Part of a small language model's weights: 24 layers, RMSNorm before each block.
Each number is 200 + 20 x the weight over its row's rms, rounded and kept within 0 to 999. Layers, rows and columns count from 0. The size before them is the row's rms in percent of the matrix's.

# layer 4 MLP down, 64x128, rms 0.189, rows 0-63, columns 64-127
101,190,197,197,211,213,198,163,204,171,178,253,204,197,211,192,184,208,249,205,225,225,195,221,199,214,214,148,178,222,188,201,222,188,209,214,219,187,213,207,236,191,197,208,223,230,211,187,191,212,202,237,197,227,181,175,199,172,211,161,207,191,215,193,225
098,201,188,218,194,209,217,225,207,204,210,213,184,248,190,223,187,186,203,205,201,199,204,153,228,185,209,235,198,178,184,212,228,228,229,208,182,207,208,213,162,183,204,188,237,217,195,212,190,180,203,190,221,218,200,196,184,224,216,179,194,222,191,186,218
103,209,205,247,190,225,231,163,189,182,161,226,186,180,245,185,215,188,213,170,201,191,215,208,186,246,211,219,204,167,176,202,189,204,204,225,205,180,168,182,200,172,164,185,175,208,193,175,216,237,177,184,196,206,199,198,225,159,196,216,208,189,183,171,184
098,228,200,213,181,208,212,181,184,178,216,201,178,192,158,211,152,232,207,209,224,196,217,199,197,202,219,211,231,181,188,200,208,202,212,172,177,212,193,169,206,191,230,178,194,188,198,189,220,200,219,222,234,223,180,190,195,181,180,221,189,161,178,210,209
105,186,191,203,202,208,204,247,196,209,189,184,188,190,185,169,194,223,198,210,194,217,182,184,172,218,165,168,178,208,207,203,182,190,218,236,180,201,216,215,205,231,206,206,213,234,248,190,189,193,189,219,189,198,180,176,210,211,216,209,202,218,206,205,189
093,188,215,206,191,179,197,168,222,198,226,187,183,195,184,184,193,206,162,216,196,155,204,226,207,219,229,197,224,196,217,210,163,208,235,203,180,172,234,198,198,196,200,206,159,228,204,174,202,207,197,190,204,177,191,202,190,189,159,189,172,185,199,203,201
107,220,210,197,211,195,213,205,226,189,221,173,213,208,236,216,216,191,217,187,228,242,184,202,222,201,196,186,182,203,200,255,185,210,210,209,164,192,206,178,207,187,187,209,231,195,189,188,223,193,196,240,177,176,168,201,210,221,209,203,198,198,220,221,173
104,201,221,207,192,197,221,190,209,208,222,194,182,176,180,231,228,180,216,202,232,190,201,192,217,227,193,245,187,179,232,200,224,190,229,199,181,196,214,213,192,229,216,210,199,190,181,169,179,202,215,214,193,184,206,174,221,230,205,201,224,205,190,197,227
082,161,185,204,189,188,195,183,208,193,216,234,190,184,181,217,235,209,247,215,220,229,179,205,213,171,208,220,206,172,183,211,163,174,212,219,206,192,180,219,232,178,191,192,193,173,196,207,177,249,227,223,228,183,192,218,185,198,157,218,226,192,195,211,218
094,213,162,203,179,171,226,205,183,197,223,196,193,229,188,204,180,199,232,193,181,215,195,228,208,224,186,195,213,192,199,216,182,158,211,183,216,195,188,172,206,200,195,205,216,193,172,213,181,209,185,223,179,207,245,182,242,194,204,169,227,182,215,215,207
114,233,205,231,200,223,170,183,203,186,216,209,216,187,206,198,200,229,199,172,177,197,219,214,182,206,209,151,184,189,188,185,227,231,199,197,215,216,178,173,166,213,200,207,220,180,230,229,167,215,205,207,198,209,175,204,192,172,221,210,180,208,208,221,205
107,221,197,193,217,166,218,200,204,193,218,172,154,199,212,155,183,221,168,210,233,191,198,238,160,192,194,218,232,207,193,192,219,176,241,189,224,229,171,206,187,221,205,188,219,234,216,185,183,192,190,198,187,203,212,181,187,206,196,252,178,210,219,223,211
110,213,224,212,266,196,234,213,225,231,183,219,204,193,193,202,221,231,185,215,207,215,175,219,202,182,178,210,161,164,185,223,190,214,229,178,206,214,203,209,194,205,223,195,207,212,220,158,202,215,210,222,254,226,210,203,200,214,228,203,184,195,194,194,212
107,211,191,201,217,210,218,192,186,215,204,186,205,207,204,197,178,224,200,217,202,201,195,209,227,218,208,222,235,189,217,250,180,199,183,208,169,207,215,249,173,212,163,210,212,155,179,222,205,183,197,248,164,210,172,194,199,181,207,189,217,202,199,185,212
096,187,185,201,177,180,180,229,169,224,209,205,166,194,184,226,220,190,222,223,196,218,227,207,155,223,178,161,203,203,198,203,171,166,193,208,195,187,228,223,202,181,194,182,184,200,178,185,187,199,179,179,200,206,176,196,197,204,191,204,209,219,221,181,201
098,247,206,233,250,178,189,177,211,200,205,213,196,233,189,189,211,223,180,215,202,193,200,230,219,178,205,189,200,189,171,196,149,193,179,220,201,203,206,188,207,172,202,225,214,195,185,180,184,219,189,213,228,200,219,213,218,182,223,188,187,202,245,198,205
101,201,232,187,181,196,189,209,189,187,148,224,195,176,214,183,199,172,181,201,227,176,212,206,183,227,214,187,188,198,234,166,207,183,200,190,221,158,206,203,214,193,199,156,209,212,214,206,164,176,217,151,196,187,204,197,213,178,197,180,167,164,241,163,227
095,235,194,181,169,176,181,207,216,213,208,231,175,171,188,204,200,223,197,169,213,200,258,187,214,198,216,198,182,190,194,219,190,212,234,218,194,188,192,207,197,229,187,201,211,237,190,193,230,187,215,226,209,192,210,213,192,181,218,190,177,222,223,196,185
097,194,196,232,209,196,164,217,223,198,237,209,189,179,207,173,194,200,192,165,166,230,188,178,174,231,181,229,212,193,219,201,218,231,185,173,197,218,209,196,188,215,224,192,205,195,222,166,158,181,197,186,205,218,195,157,185,203,221,207,214,214,208,198,197
098,191,184,196,181,156,186,189,189,206,195,198,179,167,235,208,205,209,173,170,200,170,210,212,191,213,177,202,187,172,209,201,196,219,212,221,238,203,178,209,217,174,214,201,188,169,172,216,150,219,180,251,217,208,185,217,195,216,230,206,180,200,187,199,189
098,175,177,153,201,154,208,219,204,180,180,181,218,196,198,189,194,184,219,210,187,183,206,203,205,217,208,226,213,202,239,225,198,190,228,224,203,187,227,202,224,238,177,211,211,202,213,209,180,207,214,222,193,192,224,227,183,184,186,181,234,225,170,189,170
110,225,187,202,190,212,229,205,188,196,208,209,220,184,181,186,170,241,215,190,152,208,184,207,208,179,233,232,189,205,206,166,220,208,214,186,195,216,189,191,173,172,188,190,185,160,189,234,178,133,205,193,217,182,208,210,171,200,215,191,207,205,185,169,190
099,205,204,206,213,207,223,207,161,231,193,236,191,230,182,200,199,207,189,212,213,197,233,192,194,191,212,227,166,198,173,214,229,177,202,225,198,244,202,193,173,197,216,220,204,209,200,156,185,215,166,230,194,232,226,203,206,172,181,203,205,214,151,212,215
106,204,199,205,195,231,233,193,233,152,192,190,199,200,215,218,193,174,191,203,199,212,190,219,219,181,218,176,188,189,206,220,231,170,202,187,217,186,194,182,156,209,228,222,216,190,227,218,173,197,235,189,219,194,210,166,196,183,217,163,181,195,206,215,207
098,212,230,217,245,191,210,222,187,188,208,191,229,226,207,179,166,212,200,213,203,170,205,195,209,186,202,190,236,212,169,232,207,199,219,220,186,204,206,191,198,204,205,158,179,177,219,218,209,216,198,211,198,189,189,192,199,210,190,169,189,222,175,221,179
113,214,231,225,177,205,208,187,192,205,226,189,184,195,212,232,195,178,199,197,227,174,148,223,219,166,198,168,173,184,252,197,196,198,182,208,195,216,228,233,203,149,181,199,220,183,219,186,193,196,205,173,228,211,190,171,182,205,184,198,196,173,192,224,170
103,235,196,211,183,188,180,220,183,174,168,206,184,192,231,223,203,209,211,213,207,208,188,204,179,203,217,169,218,194,226,219,212,164,239,183,209,202,202,173,210,196,209,187,208,205,174,208,164,193,185,193,170,191,194,209,182,216,244,186,171,164,176,204,200
102,205,182,247,180,191,229,213,194,170,226,194,201,203,171,216,205,172,226,222,217,215,221,210,193,214,234,184,204,197,207,188,206,195,185,208,210,250,201,158,209,210,180,161,211,167,214,193,188,205,215,175,203,201,221,225,224,217,193,178,197,212,194,191,218
098,195,208,188,223,165,197,200,190,192,185,224,213,217,232,157,175,176,211,216,205,184,223,209,197,193,163,190,201,206,189,186,215,174,225,187,189,170,161,169,202,208,206,200,189,222,234,221,165,185,185,221,201,185,151,232,182,215,223,194,237,179,223,199,185
114,215,158,218,222,162,180,173,207,187,167,183,228,208,179,188,208,200,201,166,188,189,169,198,220,185,185,235,192,177,237,148,197,207,206,202,213,182,192,238,193,205,194,192,230,141,204,198,182,198,218,197,197,221,206,206,217,215,199,229,221,237,215,196,191
094,198,188,202,168,198,199,196,191,233,204,203,186,203,205,226,206,224,206,183,189,192,186,216,204,210,210,172,212,163,207,228,205,171,176,225,191,182,194,204,224,158,217,180,188,186,189,186,202,191,209,216,157,193,191,220,186,238,216,204,194,234,215,201,210
108,220,195,209,176,208,201,207,212,179,171,192,181,237,189,215,214,195,206,249,218,204,186,193,213,173,196,196,175,223,187,208,209,201,194,248,186,212,198,229,172,178,226,209,177,225,188,193,205,214,200,197,213,192,189,171,214,184,177,169,194,220,195,216,214
107,176,177,151,190,181,188,242,183,178,188,214,199,183,238,244,217,172,167,207,191,218,210,194,158,209,170,205,144,201,211,213,207,194,217,204,193,213,188,186,175,175,230,206,203,249,227,193,202,198,169,168,181,189,209,193,204,213,184,182,178,186,211,227,208
096,198,184,201,223,227,215,180,214,177,229,189,196,188,215,180,226,191,194,188,172,181,188,178,207,231,186,234,217,197,216,195,205,208,238,169,202,197,229,208,199,196,204,203,176,171,180,218,221,179,180,201,247,169,157,213,193,171,178,234,224,198,191,190,188
097,201,198,200,231,215,195,229,195,186,195,172,177,194,190,193,156,209,206,232,218,198,199,193,194,188,193,196,181,217,185,174,156,200,185,240,180,204,188,205,237,226,196,234,201,182,159,157,199,187,200,202,203,180,208,183,164,240,193,191,205,218,215,213,218
086,243,167,201,182,198,179,199,222,204,186,183,218,217,208,184,191,202,219,211,192,199,204,208,187,198,174,204,155,209,223,193,203,200,194,187,170,208,227,246,162,215,199,199,223,173,230,172,227,178,196,178,195,190,182,202,250,221,232,176,200,223,196,194,240
084,162,193,225,207,229,187,233,168,195,207,190,192,197,186,221,220,215,197,221,193,221,199,188,176,199,210,221,199,210,183,168,224,214,210,187,216,194,216,172,214,219,218,196,152,227,199,226,184,226,211,203,229,197,176,183,204,191,208,224,201,215,177,189,211
089,231,177,190,188,221,224,197,192,218,150,213,183,179,211,218,189,199,200,186,157,167,209,188,196,219,207,195,176,245,182,186,219,223,178,199,192,203,221,210,196,203,213,177,209,219,183,220,189,203,213,227,202,207,165,195,210,169,191,195,181,214,235,230,226
111,214,203,179,177,236,190,220,256,229,188,222,211,170,192,183,190,220,183,207,206,157,214,185,203,230,226,209,226,214,218,229,204,225,206,174,191,195,211,186,208,188,189,204,205,181,211,221,178,199,196,190,208,199,209,199,203,242,221,182,190,218,167,225,222
100,233,219,194,188,193,164,200,195,194,191,197,205,211,187,205,210,186,226,236,220,205,185,168,250,197,208,167,172,207,205,197,199,205,181,176,186,209,193,195,210,204,216,206,172,212,191,181,197,186,227,177,197,274,208,195,221,196,191,194,205,194,202,207,206
087,207,194,226,193,211,218,194,176,194,227,214,197,163,204,216,195,162,196,221,172,174,162,204,205,164,182,221,178,221,217,174,185,177,169,229,211,214,208,186,169,203,181,167,224,197,189,196,197,215,204,205,225,200,218,192,238,202,187,216,195,186,195,207,191
093,182,223,177,170,192,216,188,197,211,191,184,203,166,220,193,179,190,199,210,218,224,213,189,191,208,156,237,208,186,210,207,216,209,222,204,209,182,168,184,227,198,185,242,223,191,183,185,192,213,241,207,209,216,162,195,173,211,165,210,212,229,202,172,225
108,171,189,216,179,210,191,179,189,201,190,195,156,184,208,182,229,186,180,213,227,195,167,211,211,246,229,177,221,201,213,232,232,215,220,169,161,195,215,203,185,236,158,178,182,232,177,195,179,179,215,221,190,183,207,224,206,209,221,225,192,176,221,190,196
098,154,181,202,188,235,241,227,179,174,205,196,200,202,207,226,218,186,193,210,226,172,214,187,208,195,198,223,208,183,181,210,184,188,197,218,180,216,185,219,212,159,166,188,217,220,225,208,179,226,178,200,251,159,208,216,225,210,190,220,224,179,202,195,162
097,223,183,217,191,202,240,208,216,220,198,176,248,227,223,212,208,182,212,199,192,214,227,210,155,213,234,209,209,192,198,176,164,202,192,204,157,183,190,191,164,210,177,214,198,193,184,205,164,195,192,214,203,225,193,197,183,199,202,217,192,176,185,218,213
104,187,217,202,186,215,198,156,219,215,186,182,225,193,197,242,219,208,212,190,202,193,233,209,221,201,174,207,199,215,192,201,184,248,206,196,189,172,212,217,203,185,173,190,207,230,230,203,188,189,202,202,209,178,167,219,187,187,219,168,221,174,236,196,209
105,207,172,212,222,168,187,177,166,215,203,149,184,169,205,214,207,204,199,182,234,178,208,217,210,211,202,190,204,224,177,186,209,196,200,163,158,205,201,195,220,176,220,201,196,212,216,208,199,163,239,191,200,209,210,200,203,174,239,234,243,200,208,181,192
101,205,180,191,218,191,213,216,214,215,171,170,174,198,156,229,196,197,217,187,227,168,183,190,187,181,215,205,215,214,232,207,222,218,192,167,211,194,228,164,180,180,213,226,183,200,210,250,194,167,196,200,203,240,238,225,221,195,181,222,230,162,176,172,193
095,188,237,200,176,224,207,180,207,201,190,166,188,198,187,228,224,197,176,243,173,176,187,183,175,203,159,209,217,235,199,239,198,190,217,165,162,187,207,233,178,208,236,197,195,176,257,198,164,199,197,216,183,192,205,190,212,199,192,198,177,194,203,212,204
099,191,155,178,228,182,210,210,210,205,163,190,228,209,216,158,183,223,217,171,213,204,224,156,167,178,207,220,213,230,178,200,180,230,198,183,202,191,192,213,183,212,184,213,195,195,212,187,181,196,205,212,216,213,143,195,224,183,240,166,149,181,211,184,172
111,210,178,226,179,209,194,187,232,202,214,164,247,178,213,226,198,203,165,166,195,202,178,226,178,223,189,207,210,199,206,164,198,196,196,202,209,168,205,218,209,191,198,224,218,219,187,208,197,217,182,234,216,225,212,179,206,163,177,182,191,183,203,205,223
108,215,152,211,226,183,176,213,183,211,180,190,223,205,202,196,166,219,223,228,214,195,210,192,206,210,179,223,201,173,215,169,180,200,194,199,208,204,221,218,221,208,171,199,232,219,215,252,197,179,199,198,198,200,199,200,178,165,232,235,207,213,172,207,190
095,189,200,188,194,187,232,159,190,239,178,190,247,199,200,205,153,185,221,183,179,204,217,216,238,150,222,202,220,243,224,210,211,156,191,214,225,199,194,165,212,196,181,200,178,213,202,215,229,201,202,205,206,203,193,177,179,223,165,187,202,209,177,175,197
094,210,197,210,211,196,193,217,232,207,209,223,217,215,188,218,204,154,228,207,206,163,176,184,230,165,165,192,203,234,196,210,186,193,189,198,186,218,170,188,207,203,211,203,180,196,208,214,222,209,220,225,211,226,225,184,209,194,196,274,196,214,195,184,225
096,204,211,208,220,215,176,172,167,228,193,198,206,184,220,208,220,216,192,211,187,185,238,238,201,195,167,186,190,205,198,198,224,196,170,224,202,249,220,232,182,199,204,201,211,184,188,178,210,189,190,173,246,204,212,188,191,207,228,212,178,202,230,210,184
092,185,200,192,235,217,198,221,184,177,231,183,198,186,218,203,177,229,210,194,189,185,226,221,189,176,176,176,201,189,207,185,200,195,170,189,163,216,170,175,208,237,189,154,174,203,177,206,200,181,203,192,206,226,226,186,186,209,220,187,195,205,203,211,215
105,213,191,211,211,223,202,189,194,203,220,221,212,187,167,197,166,198,204,214,203,200,188,216,206,181,207,192,231,215,192,223,186,218,240,205,165,187,171,196,195,222,199,188,219,212,211,207,207,238,221,182,184,193,205,208,202,197,207,221,210,238,188,215,173
095,201,240,211,168,234,202,234,197,204,188,181,202,196,224,188,201,203,256,187,201,154,187,213,212,186,176,223,174,211,213,205,197,155,173,178,235,197,237,213,208,201,144,171,213,213,202,181,203,197,211,223,193,189,179,209,171,242,168,174,198,204,181,226,191
104,182,209,174,217,213,228,189,183,216,179,191,165,193,201,193,237,214,196,197,215,233,211,196,200,195,185,227,208,219,179,194,215,194,175,239,206,215,181,200,211,204,192,198,215,211,188,202,203,207,196,206,181,193,207,144,178,219,217,196,203,238,205,214,214
100,195,206,197,207,201,185,211,181,225,212,217,174,201,188,170,196,160,216,224,196,241,198,191,174,200,207,209,188,205,208,174,210,155,199,184,178,201,219,218,175,159,181,244,158,174,133,190,213,188,205,193,196,180,165,240,232,201,213,196,216,244,191,210,162
093,193,206,212,216,197,197,205,218,189,206,150,183,197,187,254,224,201,222,202,204,215,210,193,167,198,191,194,156,193,173,228,201,208,200,183,195,190,179,168,193,213,175,248,194,197,180,215,202,169,210,218,173,215,214,177,146,186,198,199,231,225,203,206,205
091,201,185,164,197,235,191,182,214,227,230,213,180,210,174,205,203,220,193,196,234,165,160,210,199,195,207,231,178,203,237,188,193,181,201,175,173,204,187,248,218,201,200,192,214,185,183,184,181,203,186,203,172,156,230,242,193,203,198,196,216,167,239,208,192
097,193,203,235,174,217,179,171,182,211,211,145,190,210,212,203,199,207,178,165,210,213,182,200,185,193,174,159,227,179,205,207,179,221,184,194,222,231,213,191,201,203,193,221,187,199,202,175,206,205,124,244,240,210,196,190,191,225,203,218,208,199,203,171,193
092,227,190,223,186,194,231,217,167,216,188,183,229,185,185,181,202,180,148,219,207,180,194,161,166,177,181,174,214,177,212,214,238,181,166,185,224,215,173,196,202,165,174,213,200,159,189,182,220,220,210,207,212,182,194,222,225,166,188,170,175,237,175,188,177